Each number is 128 + 32 x the weight over the matrix's rms, rounded and kept within 0 to 255. Layers, rows and columns count from 0. Numbers have three digits each.

# q: layer 7 attention query, 32x64, rms 0.145, rows 0-31, columns 32-63
# k: layer 7 attention key, 32x64, rms 0.16, rows 0-31, columns 32-63
# v: layer 7 attention value, 32x64, rms 0.186, rows 0-31, columns 32-63
# o: layer 7 attention output (transposed), 32x64, rms 0.188, rows 0-31, columns 32-63
# gate: layer 7 MLP gate, 192x64, rms 0.195, rows 0-77, columns 32-63
# up: layer 7 MLP up, 192x64, rms 0.174, rows 0-76, columns 32-63
# down: layer 7 MLP down (transposed), 192x64, rms 0.169, rows 0-76, columns 32-63
q0:073170100151153068136211087161204194081079139139147049129124126178096117114092156116138068176181
k0:144159124104084133155125095119083112115170150142095139117123146157105126128127124154104138135120
q1:161127124123120135186157142142091145110151165107104112138130117125177127070164137134125166093152
k1:147060155128131116120093185116121152140122105129123154171101132141129137089176133075106147086132
q2:124142091139165113182161126114145147164114143024174157154111099126128136108122153176137138152156
k2:110127147085123148116129087107089127086160098107093098158089128143125109142162117128095167095150
q3:131098155118143171146139127104111121081094111183119112135188163154085155107174136084122127091114
k3:133096148158124113166090178135166129176103141085151181186113115106147103070119158098129117158053
q4:117128163150107165113156147124138109107100093165022146125136129151134107098130111086157142127154
k4:119104137158148146151105141101143120149109148141119125155154144101165109067138165101133107094152
q5:164126133162131105143070123122080132168146136126160097099097159119122134116201109164104132148105
k5:152145110142111133107118101098106088072169077170120107118127106151169120147123129147119147109187
q6:189086138156105166153112144157084122105090157160118131106124183152096109106155086108072160111136
k6:152108167161104137126104155081113107097118164145117145148139166127127123122153187083140136087099
q7:105132075141139108119096148099091100094127109116111091128177109120125142120132146138117152105181
k7:065198098134102143140141134163124151121150133166145133126165137096125106148101159112157112130170
q8:146118108121141132100114127100210119168125159077164104129161107117082127144106148125125137171116
k8:104129108150102114085135105127113088152156132103113091109095134112136089136130077178137163143172
q9:093097061102159189132154152099166063167114114093058167096104101141147073076114119119076144126156
k9:113192132124096151117108095118083135117146156140117111174151106138139142148122092159108115153161
q10:061187052096158016044123030114146157143181091083227121147065105147165127213122151235221068220150
k10:124126139119134125157146125149124151137133112117131135135124124141127156100130111121107140130137
q11:111126114159106067125137132148193116152137103124156146133135106143138129162098196128110070168137
k11:170000255175126200150113218108057079135067186200060147207191179137079180034230123000090160050087
q12:170073119094144151120131152106139161120130099123119159156151128125170129133142143141125120121109
k12:105166140120142112097141071161132156111125181126146122139135090151137123139124155150117094176126
q13:098157126161120095120126093093134157143116080082168141142170133087085117136136137148128145139111
k13:156084190078098184119135185134123159136134111130097127156122122163108156099145145099137102113143
q14:128103112124144096137046128134034089081198140080163159147115104115105124114127087130067179114125
k14:113186106154141105110129116120144191103091164112141119090135101122170164167124152132140135139109
q15:192128123128164114109156138163092105148155101140169148190093189072161136098125115123132166140097
k15:105140109128158120130117088126127169125147199107149089125131125170158116133155140162108134182157
q16:116130131147128096051139096094148140049106082175140085151158119120116152187090124095121113147131
k16:083197101121144114112123082147124158104120162133128100092138138146138130189081138190139067202112
q17:090160074158136046162176182131182141188112141061136125162075112109132119107098117172125091206122
k17:130133135132103129156129144164081165111134166128128145105139142164094145125133098130097143120111
q18:095162108177147127128112056145152162105095095123157143097154119148084137168086186135168092160140
k18:108199076098128116127154101117148157111146089115161117119108107145142113157123122180140115155177
q19:187132108065149161149101128128101146109168135105125127162122118146130182112169143133091149059129
k19:133101160122096145162135163123134168128093119154110139149138142157121170100143133064112114106110
q20:187125189093142138087112125112103142140167121159121112180115158107130135102174117089106144085100
k20:127089164118150150125108180109133103141105131134109143131134173112120134119153129051135127112083
q21:093146112087165100110151096114138141159134134107152123130144123129145125143162125181168109146150
k21:122166098121130108106144100133130144131158090124146117119118114133109121139086111202114114128163
q22:136141134051136166115155153134149178149180131087126112191143130101170135110133174121167128092137
k22:083118107100173126112109109166166117146102118093104101091141114138148173136103142139112111161174
q23:126115125129117145111164142175123113110104133110073100180110126115173124138098111101149166133111
k23:106110139140115132126107158109132084136115142119123129118165176130147105133148168095106114108113
q24:094145069149146087177109126153169079151068126101136156127135127117153093090088142148233162158102
k24:167127156103112151140122141137104089127162152131155110119132125181144100096087072130123139128217
q25:096148120118101122118094107167143098131140094172154142047124106115153146191088086112099185132131
k25:127118102103141155143146123138122076133119151104139165111097136105162142149180092120171153119103
q26:135130136135150148101132130122104119112112157120135118126118119147119130119118117129122129133124
k26:238000255152067204171134255074097118091037161156000185194194176130106156032255151000084140016087
q27:224118205102062253176175147071083174170141142161024165194138159075128137062249146054111181025128
k27:127145130128138122124141133123137152137132112139122125121136135153121127111124141143133116129120
q28:138134162110115157118117131108106112135142164064085164174126101117123132107103142141143125147063
k28:157122118128123116161136109077121122127109110136134120066192130122114081084101144161130125150172
q29:088118135113162154196080118138123137150109126111123120156151168112090064128120164130125133149170
k29:134131187105115117127133122104118129103160160076116119128110110099108134108080132147164133130158
q30:126141160169078081068147091114128162115118117150136145195155120166167062111125172111108102101139
k30:105209109078144110117107122157085096141157113164119115079072097145100135123108127125153114146133
q31:101136133098127163168144122178139109131168138068093171093104133097143165087086175106140173135094
k31:113111145138134156078122126153159159121105038127104110175187128150162141102138091155102149115149
v0:102108113131083110073122147118167135215139096161113133075134057120160115194053169117130119121131
o0:083132125165070139078164147115117162182143173160041085115136154164144064105171200039162134084115
v1:111119126142132112149159127152143179204121151089157105070110065161130167127150135101112106126135
o1:131116164166109131159115085088118112173084157131124146109104034179149127085155135068161125108126
v2:090083145089166073092119132144115161115142197107153116156066154157121108121158127108182108106113
o2:134094186111135159211117115076093115110111119139085200141143074131155111116107136136191158131165
v3:139157057108039106064147136171133120108106101132134105093122108153136168141163143110139161116146
o3:153142110139073148129125122153088101125101091141109162100132086169133104098118168071149210115158
v4:216098160112113100128068141182135127134177110107141103159119112125103134092098143136142141077124
o4:151081147156112132189170122176140144116121112078156077123132151103145129135115174125133096065135
v5:177201129176125168152165099112071095058158142125158140143144119117138085109140158126121109062104
o5:105155062125133176133166168126098124141172105093151134115152129113134119101104087182119060100139
v6:104124142142128136122175128168185128123086142118135121130129088157171183125165164127126162111129
o6:150131149153116159128109136139125111135111117118129198080125041144173145125123148107162140137146
v7:101146092139176146176068105133117143128080157115105112104148097116114099105117120134151060135103
o7:163181106125145078108083109116138142093164118129175119152135111125092137151167117165112068155094
v8:131127085113140154111131141075118157152086128114125165136123179130102131105112145139180095137160
o8:187131102116141105160120122121105160121150155121146145152106125146125200120106130110103127122096
v9:142143123079098068065107154125138119112155142145133121103147114188038119108187118123103074161127
o9:085127116113116137142119064165153124031116128177085134162122112131141071129107131116136196098165
v10:160137188168195150158129095188089142075135138173102123088167069146176112151129127157103176129093
o10:139160132147155113015151115162160175119170113143162139127099127118111109157107110239121096131108
v11:109113159071082141160112123101178095154063139156090132100165151208175157134111144132159103182080
o11:158116126118119095118098060154140144146156153162166161121126173180164211136123172113143105160020
v12:128182040131097157181173093129098100084116150178120159144110163166216178133148139129248108098093
o12:136178090120106099120112177123089116157180082143155225107151203163121142130133116088191120178086
v13:121132171120059140128124125112136121113081139104097177092201088156078143093156206136098108127112
o13:142108048128094162128090110179112137127111121116163159096142054159162179136128182138118050149082
v14:095153103127195121080105104152095118084115148139145125094092134128165064126125131109185124112067
o14:142174164088120137167145108096105146100177105081118178134129139096102100125097145196132176155128
v15:111103085102145138154167134083118194129118181125152136076113151205117150080113128122098046137102
o15:127134097149150121135109099084158121103133152188151154135086068153165144152116100081172117121114
v16:095137156119103112122188121141168133104093141111127089129132099192117178117145147113077115126147
o16:111131139149120156107113120101133085110091128151106176102142052166159116140110134096148152135158
v17:134155132104103154093136122062132090047126143117171115065163095248089122091070146116063123156110
o17:081149056090128172067184112097174109057093187120143087134151121219144115101093102158089131127126
v18:127134157137154111150135143173149129113101161097156089116108142139164085169189098115146179163080
o18:151143133100173093134135109145148095109100123139091115153126111128159111114187100163194210113110
v19:141067148084064094133101159165097109109118052190149087096110186127112117146129072113112180108090
o19:165077172102069101134128085158128089087063096224130078119097159163111080160161097101120168091166
v20:112140125102111140140078114131090157213162110164124167107128151164141110161118119122170117163093
o20:144129129113133086100123085116107170171144165138142117137089213148094167115162136096116079116079
v21:120121147162216107153091123131103088138152144125133108113146051156133097160193174124122138136101
o21:116148127135130127163111070107150133156131173080119140128141081125159102092186150190163047149157
v22:153090131160074136175155135140082162115096122129131095088165117139096137069112109142062157115087
o22:140092110170091116109112091147112104150094120183193091122107086154121120114094088174097130122096
v23:074166194097092126158136111192102145133132170174126080108123127126176131163153159128157109148141
o23:148171188099114127131128100105112127162146111200131154148167133109128137112138163125135166138086
v24:143134097113125147099139118104170164177139152116124090103185097121107166093117159148101143107077
o24:129101104176119127033151172128159116143159121095123117150188143143081132137136108134071134133115
v25:135176107200146094056106132176099103115210101140135153145100091098168087109151148120181154163155
o25:092148149155120115146157079162090180128166169061102115169102196080106072045132181147131192105174
v26:167119124127106121169124136146122093114163125104166215196054179178111125146086098130109138122104
o26:101128100103133157172139178178166054073128187057114144110117129154163082163058082081171118145183
v27:120149057090136078083132166136142163125146109175149163077081083118179088130097101116141111130123
o27:101175145106094122136117143133139150086162146179084122116105124133123031091119132045163195096161
v28:127167099143171136213143110164139091141091116144118090106141080139194126155118090140098106107052
o28:101204149135121089063095148143187079139168100137149132113124128102111074215127099139146098149113
v29:171128128153109135126088136131087142136131132108109148104142121076167073103119152148147179134073
o29:154116089140127102116131128178106179157140132083162075138094163086117133125151154170107091126093
v30:149142157173124104151066165144138134138068137119117078123136145104145084049098158130121146175125
o30:167132140142140093162086079147103132100081164148145067159104118137142130099165158166101150118090
v31:149146148110138150116090159076102128137127134110139124160144129100139073119111148139144103154137
o31:151139110112152131154127129158112157136140169103149045164125175120151160136161154128112103106109
gate0:106134066095141138149198112130137203061130132097153129166136142109105171141150150145160124112172
up0:116154089147101124151126095134093138084091151125154090148092120078144116146117146148145138132117
down0:106124125118075135161185147132105165145134144099117123093140099170140105124112086100141134152113
gate1:138170156129138121097083119204172077107113072193156101077126158076112097138141126173171172139154
up1:108126156146181078142083148113127104099131120193122062144112109109123106119141164125153124139146
down1:133114045171128147099076193126103163140161145076104118151132127079142125144184105145162113083132
gate2:143121141116094096126117093173178121161098159145126092141103143103095125153148181196100115138102
up2:112052119125126160166111087107086104124153063124128157116164103154163154172081193125115185132136
down2:138091148059103116152068078076131081116151115198170109151080137175129117162127148062083146099140
gate3:128146088117128159103111099120155128109109148145134066146152119096120097128127086127110101113084
up3:122085117167123059124137143102152118181110159135189136152106145123125090139168080141107153134079
down3:133153072061153140109122083078153127163136132029085139130112134117136078123141107189144135153052
gate4:072154129086179071110091153131101138087161070125151120129049136062117106133089093105134088122157
up4:087133148072167161134105127129132081132100133119093105122125149082111095154139128110088122109163
down4:183130136134094108144145160111128166124169152130103129097154086166120144112175121091134160149079
gate5:087117114098115097065141083147115137097127105140123078157082173051128129168140149123107208103130
up5:142186098131195155115080113116160129078126134130076163164099124124110130070136100116163122137139
down5:130123140177073119116132151149120083169160136220071156103132109086140072137108130106073118110129
gate6:132170071095109107130134072157155138139089107143144149123156122117093072162132124119166094168131
up6:150013116124155097110085115111113154101094167130198154055144111071109139096111126101134106155130
down6:179124213140132082174143107127157110112155131152125122161085108138165107160132127182095122210200
gate7:110111132052176142137131106107165160086073146159133155100107108146140129127121117118106098119182
up7:103071156096148117070148110095122106122138142147114139128127127145085144178150092151101124083125
down7:108155107171102117144108140155099137171109116119161097101134169165120112146108144164163136108128
gate8:118144177117127118102142117068161132130124150148128123078103124152172092160128146159169078096177
up8:140162144120122140107137085109124156127147079167143135116186163174122166153173197098124146114132
down8:146106146142113131161125195130161081167058091127102088137143104135104115141175088058153087075114
gate9:097127099094105096166165101146132131106139088121148106179143101140098138196177182120132191181114
up9:109136118128146163076125127065131136152156190162081140156106139173144116159109126096085083106107
down9:120162180143181175141163141122152120154061177151114143130142147169169128137120137065110067120173
gate10:127157125106153143083112106121183115126126146106117178178089139078130142126012113145160117136060
up10:121047089141125143126096121175152170083144122201158106135170119117083130121077178124118113157133
down10:083121122162096129134142114103144223088069140114129093104104153183172088127114119189106151081216
gate11:111150118107159111051125078128143074146127124150165069115138139064101077114144068200139115150136
up11:163175152103127115116156104153155161145109150101113120018101127133131164085187130149112098163085
down11:111176122161146160129056114163104153160128160145134098066162121098106128109114151127115113103098
gate12:093123129142198100180148112135124134134133116079111178150054134112134199167132112155167143146127
up12:121105180101141162170142148141127125046092118184160163145103121138155100134111095101168132162150
down12:110114089171086177125112084161107111144141124185194084098151073095160107142216122203127120129137
gate13:128120083105033125156094091082085150165082166115128115138171137145139192167156103181179141166105
up13:062075138128176056038119150103111100141136099140124131150158139115159165105142100148117089084116
down13:191129099151165108137136188163100100103089144122109176089152137153088129104091118117100139108178
gate14:141157160122145075117107139181144063093099177101133133163098156136122132139117125166138167204123
up14:095147106173067148160106101111125134176123116126141097138114137146021080153157088156062107072092
down14:166166155098143146150150128158110087069098127143171151172079132089139205119073059035134123195140
gate15:129189098163150106088118138126160188139224138117121110122067157094117087147119163140144116150157
up15:126144112127104047065150105139105109118149165158141107103105132133082162115183132128124089154138
down15:102130078156120095104089094139143141161128120187142146169144138120138092125134134102143153164118
gate16:128160078169138130092116125150131161139151100150128119126117042156145122119113153142101111142138
up16:136130136178156144092174138108159126092136127155115105150129090177138177100110093109091158160136
down16:142132169130085181140106156042141153139075143152175100095140117182083136160109115085144121118078
gate17:090131067126131098119064118161167151171137093136102113110078125082118147116112135121139115146212
up17:134174199108105160098130053111068110119112118114136136146182117157160082188199167168154116133140
down17:083123084097127169099102188124127136098159104179126154139094083135135067108123187173128088152097
gate18:157137163107127116069102066101070116123107117092099090145199106114085104099164162152136087160135
up18:101140089093074159108124112156103100121180158085152143109193149109162189136098103125124119109070
down18:139132097173152137112107121103128146147118124185083146093119135093165106121093126139129118181148
gate19:124137097132155123177132081130127113162068151117143112169139172077083113090119126196125061139136
up19:136152183120106168172162122196155135120162131158050072119173093150190088161195141105103138117144
down19:144097130111077139097139164146127075098133138142107179143089125065142095092087088158166189115116
gate20:087099150154170091115168100123161119133106120079160126108086152075153062103125141167112084117114
up20:132195105159127081112172154076105107101098168152155099140072181159074083083150112094041086095157
down20:121097133066147173110145170136145043057114134092152154187112177086160179088131092059128208153118
gate21:158150093146082142144161137179168142146145156091188171088140137102096167124143143157165084154103
up21:125074116102094081113094133093100131113134137201099067075174053107157118130078144121110137140131
down21:139141145161132169122122076162117168138129095056134109115134135137091124115150194215139078169100
gate22:118137071111145155150136056079124126135061114173126161098121042170162136138130162113164142160103
up22:155118209142125166128116186143129173165143127127120074152187148096164105176147063113144187128130
down22:144120083074131123112128168189099152165128143135118202153127129133110140124132132126156100091131
gate23:131124124033175096117134131109139146115100083127159135109114091114156170125129194141100092141175
up23:127164073108098159117098110126117129026148128141107165177161147129174114129170122114133185138103
down23:110121111198144159109072127147137109161116175108159141142113158093073142173148108139102125147142
gate24:158127123142121116143137113187179073083131106097104112103062117127120092136063111142179177135060
up24:172143117073090091208147133141144182108092150084052135157113125149140090095169143151135116116086
down24:102090154097144140077131128100121112158129154134112127148134194155151142088165183061128070124115
gate25:097145128089121075128154108207125156131126138064211110126052128166114074151144158170133102177107
up25:086103180128162073144139142178143116151133169105173154118089126166131148163166097116100107147135
down25:140127153160113085123174116095113129102093136120152154158113126138117162110113161116155147089118
gate26:056159098122140149097085121157171149094120130057140103140128101064122116166082119121140085141142
up26:116123144117188130130152123126137118136134115156149118127135103132129108114115127175109129133147
down26:137140076071136129110143082140166100093198097092103087133066117094136098138115143106109079142139
gate27:113168118138105087184155137146129135138136116142168142088135103140123188152110159103181114114137
up27:066172134124140094125117142102177115103139094090176197136140098122167100164081110099182140073145
down27:150107104126143131132133094143130105111126121100129109139123140198154132119111123159097077066115
gate28:068151151086098095103119050148164155186091132120150152116185171047081121117158162197125152214082
up28:169124103167187181178133115092124072090143153134101118131064130150139109125120071134122089094106
down28:128124119094115140116130150127128110146100125150048138094155138114150078083120099105164000096131
gate29:135154106100112090155182153127102077154145077133086141111130116141189178164152139147147116079171
up29:097141145151142133173094129080173115147102180169147093084107118162067108070156127077124072201173
down29:138152075075093086088134092099082162117178112098111102163129175108184154135132172173108148141151
gate30:134157134116093082076140125112133082146081185049127157180123130052128159128126103153180141176124
up30:136114206063146155091209140102093171084118101148081129101110125144099116153057166110077114166132
down30:147108115147063188170128177171089142069120076122179097188199112115129083106120123165072114099142
gate31:115158123177164128119172109099126122080185151162255086065179182083161129134088117170147110197123
up31:108154162119112112145179142083093172114112088147136162032106145130166210060167086137116112125131
down31:206125116157121113157082168167087142172152157127090117159093134141125076150170164088145133131186
gate32:141077129085048114087159123089135172100082077054174172085124051117137092087110145165119126150124
up32:098152172115104055182137124079120145113127104206176124157113164096064101137131129119124112127125
down32:111090110104137122170129122088121149097115175110166145070206141111109122069089165194091148110161
gate33:130205102147166134158119114142128186138163118110125104099138129110102125160103174131169165147082
up33:167098146125188144122172099142186112093123160168112122115078153130102172164107100107110157109096
down33:105067208139096105092141155131165198103113139167201100133119099176153115153138116140101118097119
gate34:105119092117161141136169132145153091174154134097094108161092160114139135146105094191079115135108
up34:084162093088191113133156120160169134164150118101141106132094128136159152138142113200123106117119
down34:128122129130132111131154190214097136127139139105084127103120165140151139121084170051130134103101
gate35:143157087123048149125193107134129133128149098118124161105086133126110107223127149134088168183163
up35:109142070145144101105068119098192184153114186096103088136132055161132172102146123137108076110118
down35:124123150140081127132075095133081193166120142099116136144166164131138129152095080166089153148137
gate36:112096116190191135138146162150173093135153130137065116154138114096147134168052118129124102143125
up36:161134125126134129127099131208134130139125125066175129142127112091118157118059157102143116086150
down36:108116176161158147103129113153134124113141208141030113104112143164083143127120077151119132066120
gate37:115106120150072139114152137139184146213093091104130109106170088139114101166155109124100055123106
up37:080179116137141107115136101120102098141147106126121133090104191146103197097104157128072115135194
down37:118064110120128163143117148139147143163114149134106103043129124170140134161144177149098132120143
gate38:104120133122216074135033136097141151119125056103178179110050082075114084183071226151148083144175
up38:078089138163194148161128142136165132061096117162102148091076091158134151154087182093142145143080
down38:098131128110102161128163218090119048160101090133120109114114125119119180121101150251148143144107
gate39:105111133197139137187152080124134098113126136161100071108117106067175134151173121154123069099137
up39:054140063159131138131117115140078093121129099152123130164179195159130125118068153097133197155095
down39:117112133110119092152129089123100135210083119118151133163099118179086148121079153176117166092157
gate40:071143113113142077131137115109116084172108125153153095109078195186152103108098103144182129135114
up40:163052162110102118078189143156146119102084118135105117133125126162175174145181134140114099136116
down40:130165110120144150113143108110164138092135161213138144145142148116145137119145110150139138103160
gate41:194150129096121142072164132165153108115129148138092119173052093146152120182081181177074136172107
up41:089116133138199142162107111109118131088154135155086130143156090143107106187161137159152103107135
down41:114146092159156144113056135112144122134167121127146072111104120126160151133175179093121151021149
gate42:134094084095181110149159160184105134171150119127130119112144093213179091109153100200140118165155
up42:102123125179162153133130167146112103118060090154105167060148059156152079113107098105127138118188
down42:176180145123090221120138060122141125116133089196134123134118097126125112097169131222140161149145
gate43:119156134114109135117179128107172098134137128128162156122122120143166154219106115115151132201144
up43:136133103145143064141130158100177132114084137111150112134100152110150158123132120164102110147077
down43:127111117166164156133148142159093114152111101139132113096128096122178167156074119186167144130120
gate44:156125128104111105151093115186126115129133110094119141137153116103129116132159168110177122113139
up44:106157114133139142166115122146086147120161122115118143100149127129084093109154133128161155130203
down44:124105132119093139107120122095121173118163144084109149141183074132155168106126097138191135108098
gate45:107130067119121055114131161149083157128147084123123149096116171158133172103100123125134156116119
up45:106079104179160087164131117175168186131064097125171168132175161080149164185154084127094111185087
down45:117162136149095140164182119154082123110146160163107096089146140184105128130136122060111135115164
gate46:168167110115139133175125113106126169102150083103145190063113108116132116122124079136128083159194
up46:183115139136176152139106177132187099143078102107093118094177145128022139108145084119082124135172
down46:176094127134034073123101087155101054175117109127090097167111161139054095076169143160108134098110
gate47:093126130167071120129073077139151066113152124083142143105094156140123106128132161167183117212094
up47:086082126191152183135144124140156120122145088140136099120149170121085113083163155136127111192080
down47:118101115149139134145181073098109120146179094093094114119079121188060135129161058189111129139137
gate48:121118144145108136120120102135138094101133131145167143085177115161174138211076176145158103137082
up48:142144156130167153083205149112180144159045162043089102139099114104120180171142121112119113133095
down48:104134141187130135100229121117157166127120162155150128143126116106090192090143143177173173149194
gate49:165136148172089129144101118129118153184127142123101114137114179137143097045153127124088125156179
up49:121181145112226156137103140158120108155076125145082140113140102149097062150103174135162147138158
down49:126122122121140135067121171122126167132160100092121133097123098107141146132064128101127132142063
gate50:112104129189147074160147125075140150098152121132145135139160111151120130213139190158096094160134
up50:186115159088104133143147146172104106155156171117165171186119136199111104186098098157126128160111
down50:132137136104123122147165140133080154157167133081141151052104157174136091105116087062163129165175
gate51:126141107154160092126120135058153178234136114137131061169122172093142164161155102142106168173093
up51:122167134168120135148085136043099132135135106131112174128153121118125153103121137131203128124143
down51:170117183133119082076118121124099101116112179141171143089073141077104132144113114172112153040132
gate52:153169121174115078106152121098176106158148127077156202089150104125116149122089171156130091158153
up52:145110154111170129099050119204122147129116119155168048154110136106092091156130156123144124102164
down52:169111104117156182144144060126094149132118117110170128123130053123163182160132192163144146131126
gate53:087151152133120143157124144150100205127117091131174131066116097127122148138149148153124037191124
up53:170146170142116142088097097136133097124104147108138147116090151140163148161098168132144171116105
down53:127146153094096102149100114151131183196111099093135137134162098156123114149134080118080067184137
gate54:086098132143125109127129126140160088128096139181134120067102095162112089100158073142149071128141
up54:115101141092148097100159116123131113114170140126138150134099141129136098145131097179209183109067
down54:120134058102144119060158157107103134140076096124125056117097161145190145134097151086065076128140
gate55:072173128162192086100118129128106096112174114099177164138124103114115139133027156132148171135178
up55:101155111119084153090157125114161193129077102115133075134094079107068132092179196124110069136130
down55:181122106148157145114066119128118171113162123140113078109078138109146110117143172124135190140122
gate56:073117105147146123112174125084130092109141167142098150134081151103148123076085103143135122119134
up56:137158128132136130170169112110188066135136131138116119152109132081097183121130142143138073137119
down56:125172152085137069124086111144067140102120117152120109141136175118055211143090080081107124141114
gate57:146198056144146140097101077095115164179145119103127111032138072134084113142118146174168108125144
up57:162165167092150132090126124154141123157102112070095164101151143118125096125140123127148131140146
down57:079131149201142152138145149093129167166104113116122170150130137074162118177124147085182141115120
gate58:127116172144129121084110109165164152125091150131161156107151144110085139108143073175154074221124
up58:164118191108145159133137107155185089070095176107090174066170091136111113127130114149172114159130
down58:127114170134077138170130158081116117156104121127136141089146112147139065056116153137169173114132
gate59:135118137205053074128095109120137125113151142131091129166104077147152092166138128147051105157155
up59:160151132136124141087075134163093163130164116120137172103028071110184102147131127085175112074092
down59:180125110130137081155072105122175147167174101113164166141163150098086168164153153140176112126090
gate60:055212110083110111103122089149138168154176132139147092129126121097203142164110171116167116203094
up60:152082120129129161113119113132143101052071124112095178071157093204121125129024140138137122109157
down60:135154136164135095103106083128131100185174112165104103174126110123165107151154105220164175133128
gate61:197132117138110133116112144107097158159140175114160085156120167106076156169124076184094101118137
up61:156138126067147138134145135180181201135122155121161095170124110146134088102142122146174108134095
down61:127117121126065175170147138151118185190040145120103136073127111176142126166139120159098145162150
gate62:126142174148116094092126128113155185136161087118110104158086168118087073109152088107128141111118
up62:124126190124170165161106106106090118157134110125114195080134152098082111133078127142153105116154
down62:132155117115080091136136164142072153142158146135158150157152162152117172163128083181105191113100
gate63:109172078149154085066105134098140158064149104145197092125140152062114143204157146162141124135096
up63:132156157148058134092116154150129144119153160144097149088139158128123132110177110143143116141059
down63:134099160117140136105145151177139140151064170070077166099159170146127097091192156193103100102104
gate64:120150149127099134100147082088139142083119133114153070131116142173143122153160179123122154142098
up64:180158103121102077116138137146120142146184087146186078131119121160107176146141092118078139143108
down64:130157109144095162197108136112136171159154152132087131117158089085119133153132176059149130148127
gate65:105113051149130123081200092194197109161104140117148141056096171086172125147035121163161115160135
up65:125097095165190114189059146111105157154097151145209137124095059136170138113134165114114130121139
down65:095121099096180121154107111152124189133110114115135090094081126074147101150127176186130081096170
gate66:117110149110106058114121109107138104150141101127121055104126155111143044163102141110082146083157
up66:126111118142080042147162128158080143142074075144136150084145133124108075127193132146127093135122
down66:162121123070087138126135094065137202150120118155134174163096102141168149109093122181159087177131
gate67:157145107086146143096066115161149170131144147136118105064142099109207095072137146137168070130106
up67:087185107063088161182163129168187115134133127115121099149063089164142168156187134134168144112197
down67:097216062089136186137134159177156233117126133166073083137139111097151158104151093094132077126129
gate68:093139114103181182077168133118171122186150093110131057097140142032150092174081112126105150177149
up68:136123108147169130070150118113186163110118141223160079113123097154122113169124105114142170146116
down68:103103140112136140064106176113161066121096128006161074117145153093190078088161181128151098125147
gate69:114128138157133138137059123225102121101128134130151174077090148092116092130096133144098145112153
up69:125187188087184099132136091138150174179157188123108130147119153100085157133156168162177092149093
down69:207129167146125143118044172085109135091115075113172113130148108048086139115102113067170104119138
gate70:151086105147146081077147168145166131135124160124161093126134209143111105118146108114152153155095
up70:123083152140125118118117107054066083103137086172143146121141143156117085126118098155138195137134
down70:093140128102134125163145121153126211162158130087094098118105147113147136106133122196070080125144
gate71:126143119117106124157128110112126087129152119149123080165121139140156098095150096151130151106146
up71:153098120156105100135125209125149097149157154149141158101126121106097096108127103082144128146151
down71:116124123106106134148111116092129158124094142089123106121177119114123193145126112224163119137133
gate72:108150082133162109125183137157156146138176120089112130060112090128090142193132077123110178187172
up72:155167182133136133128126095118106134166074126139136114094129121108165105087141160131176104118148
down72:130139120127084140179146073117175151179110148120129154087115108174139142133125081206157108138159
gate73:125099126134119125136068137129116208088140104120119176113047145122174061116115105151131129118112
up73:162127068124122144164133119073182125155160075130115084187155099042081125131115122117127139171122
down73:184163137150154086170137110127094155100107105183122130093087148108164111133180156101191084096132
gate74:094129097158086145033100141067140085118134142127108149137161121129067136170119157132159145191103
up74:139140116108138111078159153168134130066127190119151099123136163177175133126153113129100190108101
down74:084114081133116127118094136083132154126106113139139088107111137092090141132169126115081118167147
gate75:140155097097099105037080070120104148100153138080120096124094164101110116148133106208098094134131
up75:121156109181194128112115130161109069189104102161151163100137110114179085093132143151173174139082
down75:130120107078253079126089174173110098127164075106110057090103186106061108106145134097107093111107
gate76:090152145070113146147107053108152115071074171135145140051107095191119165130105183130183073109108
up76:166102090139154105155152147132115150086160153119139103120097172121140168118073136145110187115190
down76:134156122075113158114114112161087140120065094152123154108112087185130127136077164145120092130077
gate77:155115112078121086112078136121165134131203092162096107084122175069139128127112192140130062148106